python train.py --d_model=256 --norm_eps=1e-06 --positions="rope" --rope_base=10000.0 --attn_scale=0.125 --init_std_qkv=0.0316 --init_std_up=0.0316 --init_std_down=0.0 --optimizer="muon_variant" --lr=0.00599 --final_lr_fraction=0.0 --batch_tokens=65536 --steps=3170 --dataset="wikipedia_en"
Each number is 500 + 40 x the weight over its row's rms, rounded and kept within 0 to 999. Layers, rows and columns count from 0. Numbers have three digits each. The size before them is the row's rms in percent of the matrix's.

# layer 7 MLP gate, 512x256, rms 0.0914, rows 319-418, columns 128-191
097:526503503489489475532479436522477502485547527467538437561451514524482547480478467495482467510486528517489379504561509535483521472530493534483533531566512488446496449490460533516389443406586504
095:482526513524433495523425515477456522425533513466470516510448550464463498502522445487498453481538465499482446521486532489513511509447540531476490508501534541523434475456503511447499590489506460
108:503501494546513527493566469478410456509477472532445488456476455451471481535523440487514573469519510443524607494512506471474517440495357543491560542564481517454541460546429557493512473468537503
088:542571583501458534470482528452559482574472488527554413558522488510454556531526428477480397515496486511436447514488574537484484551495511461460504539510500552516526528435478595533430504587495512
100:464473516429459469498574486541414536484522495491577454448510557472488504449486529462432501468478465488526590497469443465466536519525504542486402555487550530512506542499448511436496445521500449
099:544536517511464498478533460465495525507457483480458464486557474527514545534481574457489443476489507452428496531499542444504469520518535502513526480400520539471539556498502439489581482522513463
096:537563465444436514542527512581544513482472514496525536500472439579511540418484439528468489492514451545507475517507522472503498580499525477605476531505486448465484519482597533556538532582504510
100:487451502453435523540481493543504411487624535524536436565509476535572488466471519534461492470455573471445484467552436430452499543546429467519466513460419457506486487474490488466534481525442457
106:531513432530497528501506469517514512526479534457486451520464522500533498527455466456480496550572517474461521480489576499517503486449503485523440552554557568454491564481506497533544523496569466
099:549540412428531445536483401460521570506491477509429499511555496443581444510453543465571463469465507433489572525565516495527513465507475480550554510450506481531523499559470482479535551532427526
106:437464525487490479517472470441503457533476474446481501444518530484467519510513528489452454411544536455429538531512533517546475476472520540498505527544451432529462437465452598491505519439471487
099:539482545488475493517485482524505449470523448430482537480577415529517444464451579499490511497457496496534503510516499482472418551519502463495509481437510510504550472481466489440478531508501535
098:468510449493487568503546528475492512453436494480536520565529514452483459477490565510526482505519479491486532498510484492483493499393461541441476511554452489580544468481474452512532446473483457
102:535555505465531499534591470517488567522512399517563451453427513456508528501517481488428509517562545501489456476561482491506540490435540535559508491455534502526568475461501552439511463486522467
105:496510422502512433532480451536471508521489455482468518517525540445428466468406492525517476486403472511556532512477542471405557504519525585510516567530513525554501543534602477515451534510463534
099:458568496516496535524540471524504539480544443522444488458533415541461471479521382430503435455443469555422461485489503503437557571549510439514502507506481477415441535533477483542477515468515506
098:456597457500462462480518440474525517447452510485471493452491476446517565507479498482404573522492473474505506434521490514473500490468509530492526420457506453538527481450486569442478409493588498
094:490487440556416498487475427498528514498505429489471570485585518465546543479531472482502621506507470478543488433411557468458462555440498556440469523519515521554486543488501528513465514516531453
100:477504499469503453506541497500493483474559533511491503518519591494550522549450492495504480454516423530426521457519476507470477394503474507537489508522509487497613482503528496573493564435434495
104:494471474464560539573542557478526551529506458479469496582504562520537448438494535495534517471483453488478492519456573499551478538530523511435548517501467508492463510526564476526513591502425521
109:501495489508477481487486545507513453418425476496514533511501496543455506507489504453499437513495478546499413456532542500524484475493497533552497455530531461462400615428487510507479488487516457
103:489480529513461517485486461526425486526442560465475486513528452499449486520477472424602519487489555446489457443504537481477475460533444471478491416498595498444529449479484497458452503468575464
100:409499527517491460469527488394489497568435494476502567535495544469470472574560445468467449479519478505526496552466522413507505523544482472474504522528450493511477485490488574513478595502528500
097:509570517499515555501534469501598516519478470395505476484519557479435565484429429532470515444529474538495510506561472504518567491482564527440527469479512436430450521515488441531511464457475502
110:511495543538461488466518492512457521496539470488497479468498509509488524492517527502548508457545475491522543455499521492494543440474505466590505512546552513505521516514495453517564574478491510
104:507492511509450467456474528561499463455460530535520509457496442592508534470515507434562511547580563504498534521508534555514531530479533516518542524589470509480504536485504539511517506471523512
102:525498472483441539527496508520484464453426528525577568482513508487500586530442493489475508535579545451454551476501480546491474479450522534511463484521477429492544523391486501516517500502535479
104:499589448426511579536455542461529494453551439479472502471479469573488577509481531474490541468490482439483421500521522461518547494454528495489500499475478544556481545480545502490493434510477504
109:556517540509428446524502487489508454443460548521565547528521545484497486511424454477559429569537532468462455498530503477488486509508545426468460501481476479529476555501486530489509536474504480
097:501490508491502432468520419461491548491458578538472486490560575473499416524451490477507496401527518520481489530511496509433489539595434488481506502494565445507461472461554500433488490500506552
092:530511513550546437488516556509506452455465482467513481505558551554535477468495570505498491461553444506489458433502501442460549528514499521485452544470495456534546535558500479499489535534543446
103:492624437479454465551488418467543501407529536438458513459452430484530488455486525590484511553453480480579562492498535477499455527545486420446462504489513481443501525542538470487478522485507463
099:478511445471526487489490448478483456567452476455508511513428503511519525407528498581548508524485524549469503500470530486524507547548519414523479515465454543524518495454503508568453580430445493
103:477500555516481526519455484483466469476446539444499505450536483509487511509520502423503436492456528445499500493447519506433458502553507445506421543437585475497479483560522458484487466518541422
107:498562563483546509563527495595518575557509413595506500495428493425538522552521485580547441531521488467523548453478452483461433409464491455470505489493515537472547506486501498526438479517458476
103:558493501481488469456411543593496443537493515434533543540501395523513571555434482475513493578541483513537491494521510457496463553446469506481469582586433557463463546512529529488545441479516464
095:525572462591513458574549463497495503460483528497570528574544519520467526497534527542482542444477471528465489452499526487480500470532600473539515499402554553461462541513563597474473489513439434
089:477532546491536514535542415446485492458494456482456590506548504479554535486502490556450561572602549561520497459529480403492506485499477476503508513530488499529469487537461481479456528526524521
110:489494566520534493507452480518445523469462496504555485509530582550400558518499468512467506482485464525527514521535503401442493542543497534594481499453535523520541501536563486504451533459482495
094:476369471479508428508489507526518479483429455521491468562538589469458495448488490508556492447471477528558539508481473489501461467565515505479475492567570491430478456504560525477500489574559511
100:517498515442542524474511499414537537516501501548519371471458500556426486534489480480528492489518451513496536469547515516479446533457525502538520489461521575488424427549454474473515489405557440
105:502532546537444485592521497519511508446450437526479439584548507433495546497534488440492544506496501547513503534466449514534513480557507506515455508405455515431492529459492471522479471607557489
098:535522559514456478528557460425479456525482459449433503453488461490526485526464517540493527502480498455428502499488562517508513515496578512497524528523574520473527488512472478478539446464560485
101:458549523450532514513468572517466519481533487458505513543555460548483454537433518447515492539478514454497496539544520499451525473572491539470488441464521481562468492541545400446456515528503431
099:517560512463453583563536573562448527552461571516511507551517436521514503577440530482514445500533520461511527459526514421554462452511518490523490448482538462429534508367467465474517490434480489
100:470584519537475456529493463556520528516517516568538595556510528523549486452540515477521520531468520471528539520512442443438479534501545444485517448519497547530561489441571555510491505504499527
098:480486389474491498567550490487564506466468512486508566508516519470511512515583563497509500558492481551593565545519463537544485550554532506512487462518437478467542561494515505565537508492503533
101:473484486494463460423539515554503424455505504490508464502480432521482570433517478515502523494550473463483516514484533572471456503533551535494529470489479514472505570434515500525472552485491541
105:500439499458532529529524485515508495482465446497549559437506538456441491457518494460511458555459567433499520537463540555555459423540550533431568518509437481545502517510504532454526566529433470
106:578414572499584530494518471462442595503483506496435434502461428529489529516518488474471487563415607489485481535630462508511469480455504457494462490560502500558492527489543460504529438513542421
100:533500501556427540523496498525460540525495541555464439502556539506451563457514527439488427500515508425521533456487406533505561429458450526474509451523471459480517511518508499432532466546507474
089:503490549508519531587501468568479536507520441446444538582463504496467464483459513477522529467466472534463457483501449504507435503510506588519506429513499460539568465475500490539422519490518538
098:545443501510536525589559494495544505430449521492532554550474525537449494452500500488551452428475468530495531492431577467625510434531528537443541466550507453461582516466505452487464519508435548
094:456444483486453507423482508567425497438455498502440528466508478505512473507497539548490513473465473462514489445525508481533493498452483451540444510492501455503544484553511500505491507492573515
102:433447463521551524484523524584520495515437488476460468543471533494498503548486499494492483482536471521486530528542547530467456542527514495478442442536494520508484541508482552507602465502477425
104:508524477576490418531506451471469482497460478502491536481523516573466510478499564457464467485492495512548545520466528521561495526402497519544528516489520459420483502515499480488546497537499547
107:533457491578463537522521567512554567483488509482510501511527495482498530475565503527508483470454538467491505469577612459425457435479482444435493500451449495474511571467457566491525557451476446
102:503461521474523486539554449466517532458482470506514488497564478527502512526458547529450499519415501528494492471459527488478469490542553491498441542525562491481443514546508503457517456480480521
102:469520451440500519527445513498413505477494416524515457593495569519524501537533480468512540477502472518485550496536480466502510543536490484571462446475476494528450490478491500476480524527472516
097:463474560530497523472446477474502483438560501409573514448508466514526562490489490474366539484488508490568548438499387503598430552446515439512512570523559506501501550500426463480438515451542516
099:567485486524470479489494442504492558460553489524473510484523532446550509523433555531525539489423526536492441568436611517560525482471590520477515545522539476505480480544518541467437503550460538
095:502502560501553507477458468535538429563513418433503543502509445460490469552469476471533501533491527467532500538474545530453563515403519467520449418475423414534466503503562484478501516447508503
099:450485469492455517528539455490561460509522503547508490454596546470498558468515421514524512485507491486549519498440519573516475518545528470561517532576498463554519474552552509507460516536516565
096:532476503577519475475539482467511435484472518520547486523506470406513556471464429521422528497528586456510506553510489490459626569481505465536499444565477508522569449488450535467523509516469541
098:461471535569454508494554443494569527458567578520449548522547495515581530488514527460463512502443593557522466532483529530433526584469479474433511521467523508545550496524538504475456464521478563
094:570518525540540490528531544513487502457464471481472487449579531555480529453540475483536489526510477471516541521499501458491482525407506540516591525503469490455425532488521539539478522509447510
099:489463432532446499527500465452483492561445441461458577570552499526462417553530506508472562473485496557571545542437454485470514552501564528495554561432470495476454503514438476471519482496548534
103:525468513605524462487526468468440441448538504467496445443526514475478515524520385479477522457527480486488510426515472597501431500444483450532461506484478467475507451520479519499505556478541547
100:557542489534442442460531441410485528571539469477409547500515386480579465537519531472516488456463495504509566555425495464516476492487519515472565488492526532510502547465580510508483535425510573
104:539506515494479470459512510553505493518447488496494440509493510432523471448487540489413563470533452551452487452499559482484507515517493543576479497476536515455470510484568445521470538534442536
101:460531500463483475615480463435525440467508531516483507464441464413510525482448483429429555442563505541465545526482534498574475484528512520565507457541522473523507482487530420484546440464538494
099:468565437527499449542495495545506559451467467451514533515558466506509547455443506375539496567518481507493476528567546469499552602464518503450492472499544468475484538511500465532478530535483522
101:498484456531402504528553485561529560489478469532570496404485476529537478513508528483514489531562533557460493493482513569505524494483458486451448524507503499533576565524449542476483454444453587
100:477550514459472420492520509569495520472478402461482576487553471514515422515446443463509496518519537521421589533540516501474505526524469539511438529503504421515484546548542545543450446494525522
098:479574529503450481572532486517530568468520478599551546490560503473498519474512568508580473470572553493483461498510513434440483555423496494491562517514481505450525501517512501513496487535514492
102:476455497532577475446445512473562528510529468462450559485540496531533507499545481506593467559472477539539485493519491553497465529505527493521535501584491427549469565581519507547459495529502500
102:516540498569518524492553505507520521504502617428495437500505498512533531510491539489574475495532445542417457534572441565477458483537509538471479438482517428465619555486470451487525491448465435
102:536531485514522510539514481519494527508521531562496493502450551481535529546495513492437485499505469437447529490546470505508558558510445472466491534529527369464548522489494530458548443543502435
101:540438513450559481546474512481530472523478540485482472469482566498549524491576445527454491522489454533433505530572589502601471498511550509483431435532517525508446590490499512572546473517432583
103:448471476498519534497490482501458466538508530568447533508506555489486499520485531439487489491440425491537507533502524511443529504512533534482529466530461475523445501539518501535543491497502483
102:476479529446505518481414428493544509459592507458554477549475469529515440491496503422485505460478449546449525590487479549452501432431494444490477471498481557542429538509518567495471492402455480
104:457536524483483424534483462530515466562540499516451506580522427536466532436475540431444490503499468563523506548445521515500533544455522567547466516527498462437520465546449474560446475515542488
104:512542483551532452551502458484463532524491503502523411515534491457516477507491518515463514491494543552491513483472523538405493452450562479528517448411471493536502460515535532496502500423528475
104:528478498501461491475549365585509458536477519541458530479489551509467512427497569538488514510526498516541491468393445503453514481515500490580501465474517560420538477464490541489504536468523442
104:506474564477493424552492520486378479462502528482532511535513470545578461497477512460509605475510507515496490503536435507529524474550466433504497520481526442519500570447435463490521512552535503
102:529509567507497464530551516563490473482544499481519483598566476521513484522418516445509452511494562465502518493500538515495489477460493511453515458460538470491530517498427463458444531477555469
099:533527584531510528524523475492547554484447524514497490481491507537471466495507523540533444468549539529491480470514473431479443460506524563504521509495482553522557532510441599591506415513615485
095:611535448523451511500566528509456525491407500482492474450546467481510446434402466487513516550510513549531539545520546521506476522448491529487527440442561470509456528444465596503519492509519481
100:546461512494468512509498432492494554432551490493410467470509545471522463549501533533546466467464482510512515442450430489509457488530519482606410565537519530516550465465499476517540563546506526
100:461354505475507461530529518480551474478465452538494461451526547464511499487460485476485495523508494578424488483540550457449434514551449486476421529534544541496491563532486434518476536475551481
098:464446552533509541514510470431467474492564516473451516512580496522494495522557559465509580495503505492540491459486460562528544420459493575529512527509512469436463499400446518528490558523441464
097:505449504520453596525523548552562541468558501495407476492544572484511449423460452442456453465488526487481494472542537526524454455418483529467504566453438448563524481478506515474520497458464548
101:518495474509471507476473474529470510552442518489537573517504538475552538469458457601526533462534497530503481460506441484453479491502470442465453560511443557467565521440492569441470504554608471
098:470491472493547415519629562572507559498520547487499460576563471506488472477482518536458496501479540498469441520552472570486529476482520502567479444468514477511530478454550508454532556522451517
107:458473542525500537470550452543560477479501479497555464496423500528522559510487459437415422572506509531494514533516535508451523466458487523511530457515521539460486504549440508551457591504488522
098:522452477571517508489394533520517510536516549446520526454492478404486418459511504564494500501499514484512453475528525546456445415544446424434530533498435521399482585503530493503534453500486517
097:572459439472523523513441444494546438482484447500465452498516483532495443471506470477541490494461484464456474511451524497441495518536486498509473555474478453519478457537486545574487536455411439
096:511521472559580512488498489472474518543557482453420540464557491469532521467466451485469510496498572477473449516416503515498569496462522536515470447477426513562503402530487474472558548475431538
094:524535539497470459514441542496507527462515397506486497531547498511419545501455471471476482540463504477471466532429583526498465527583449444464439512546491497503430524469487519506469465480495474
097:538473495487541585504543529453469555555490528519522429508483541461475590517495503541496468509526488487510521467499491470469484555580509483487435548523489472533514481461515538573437491482538530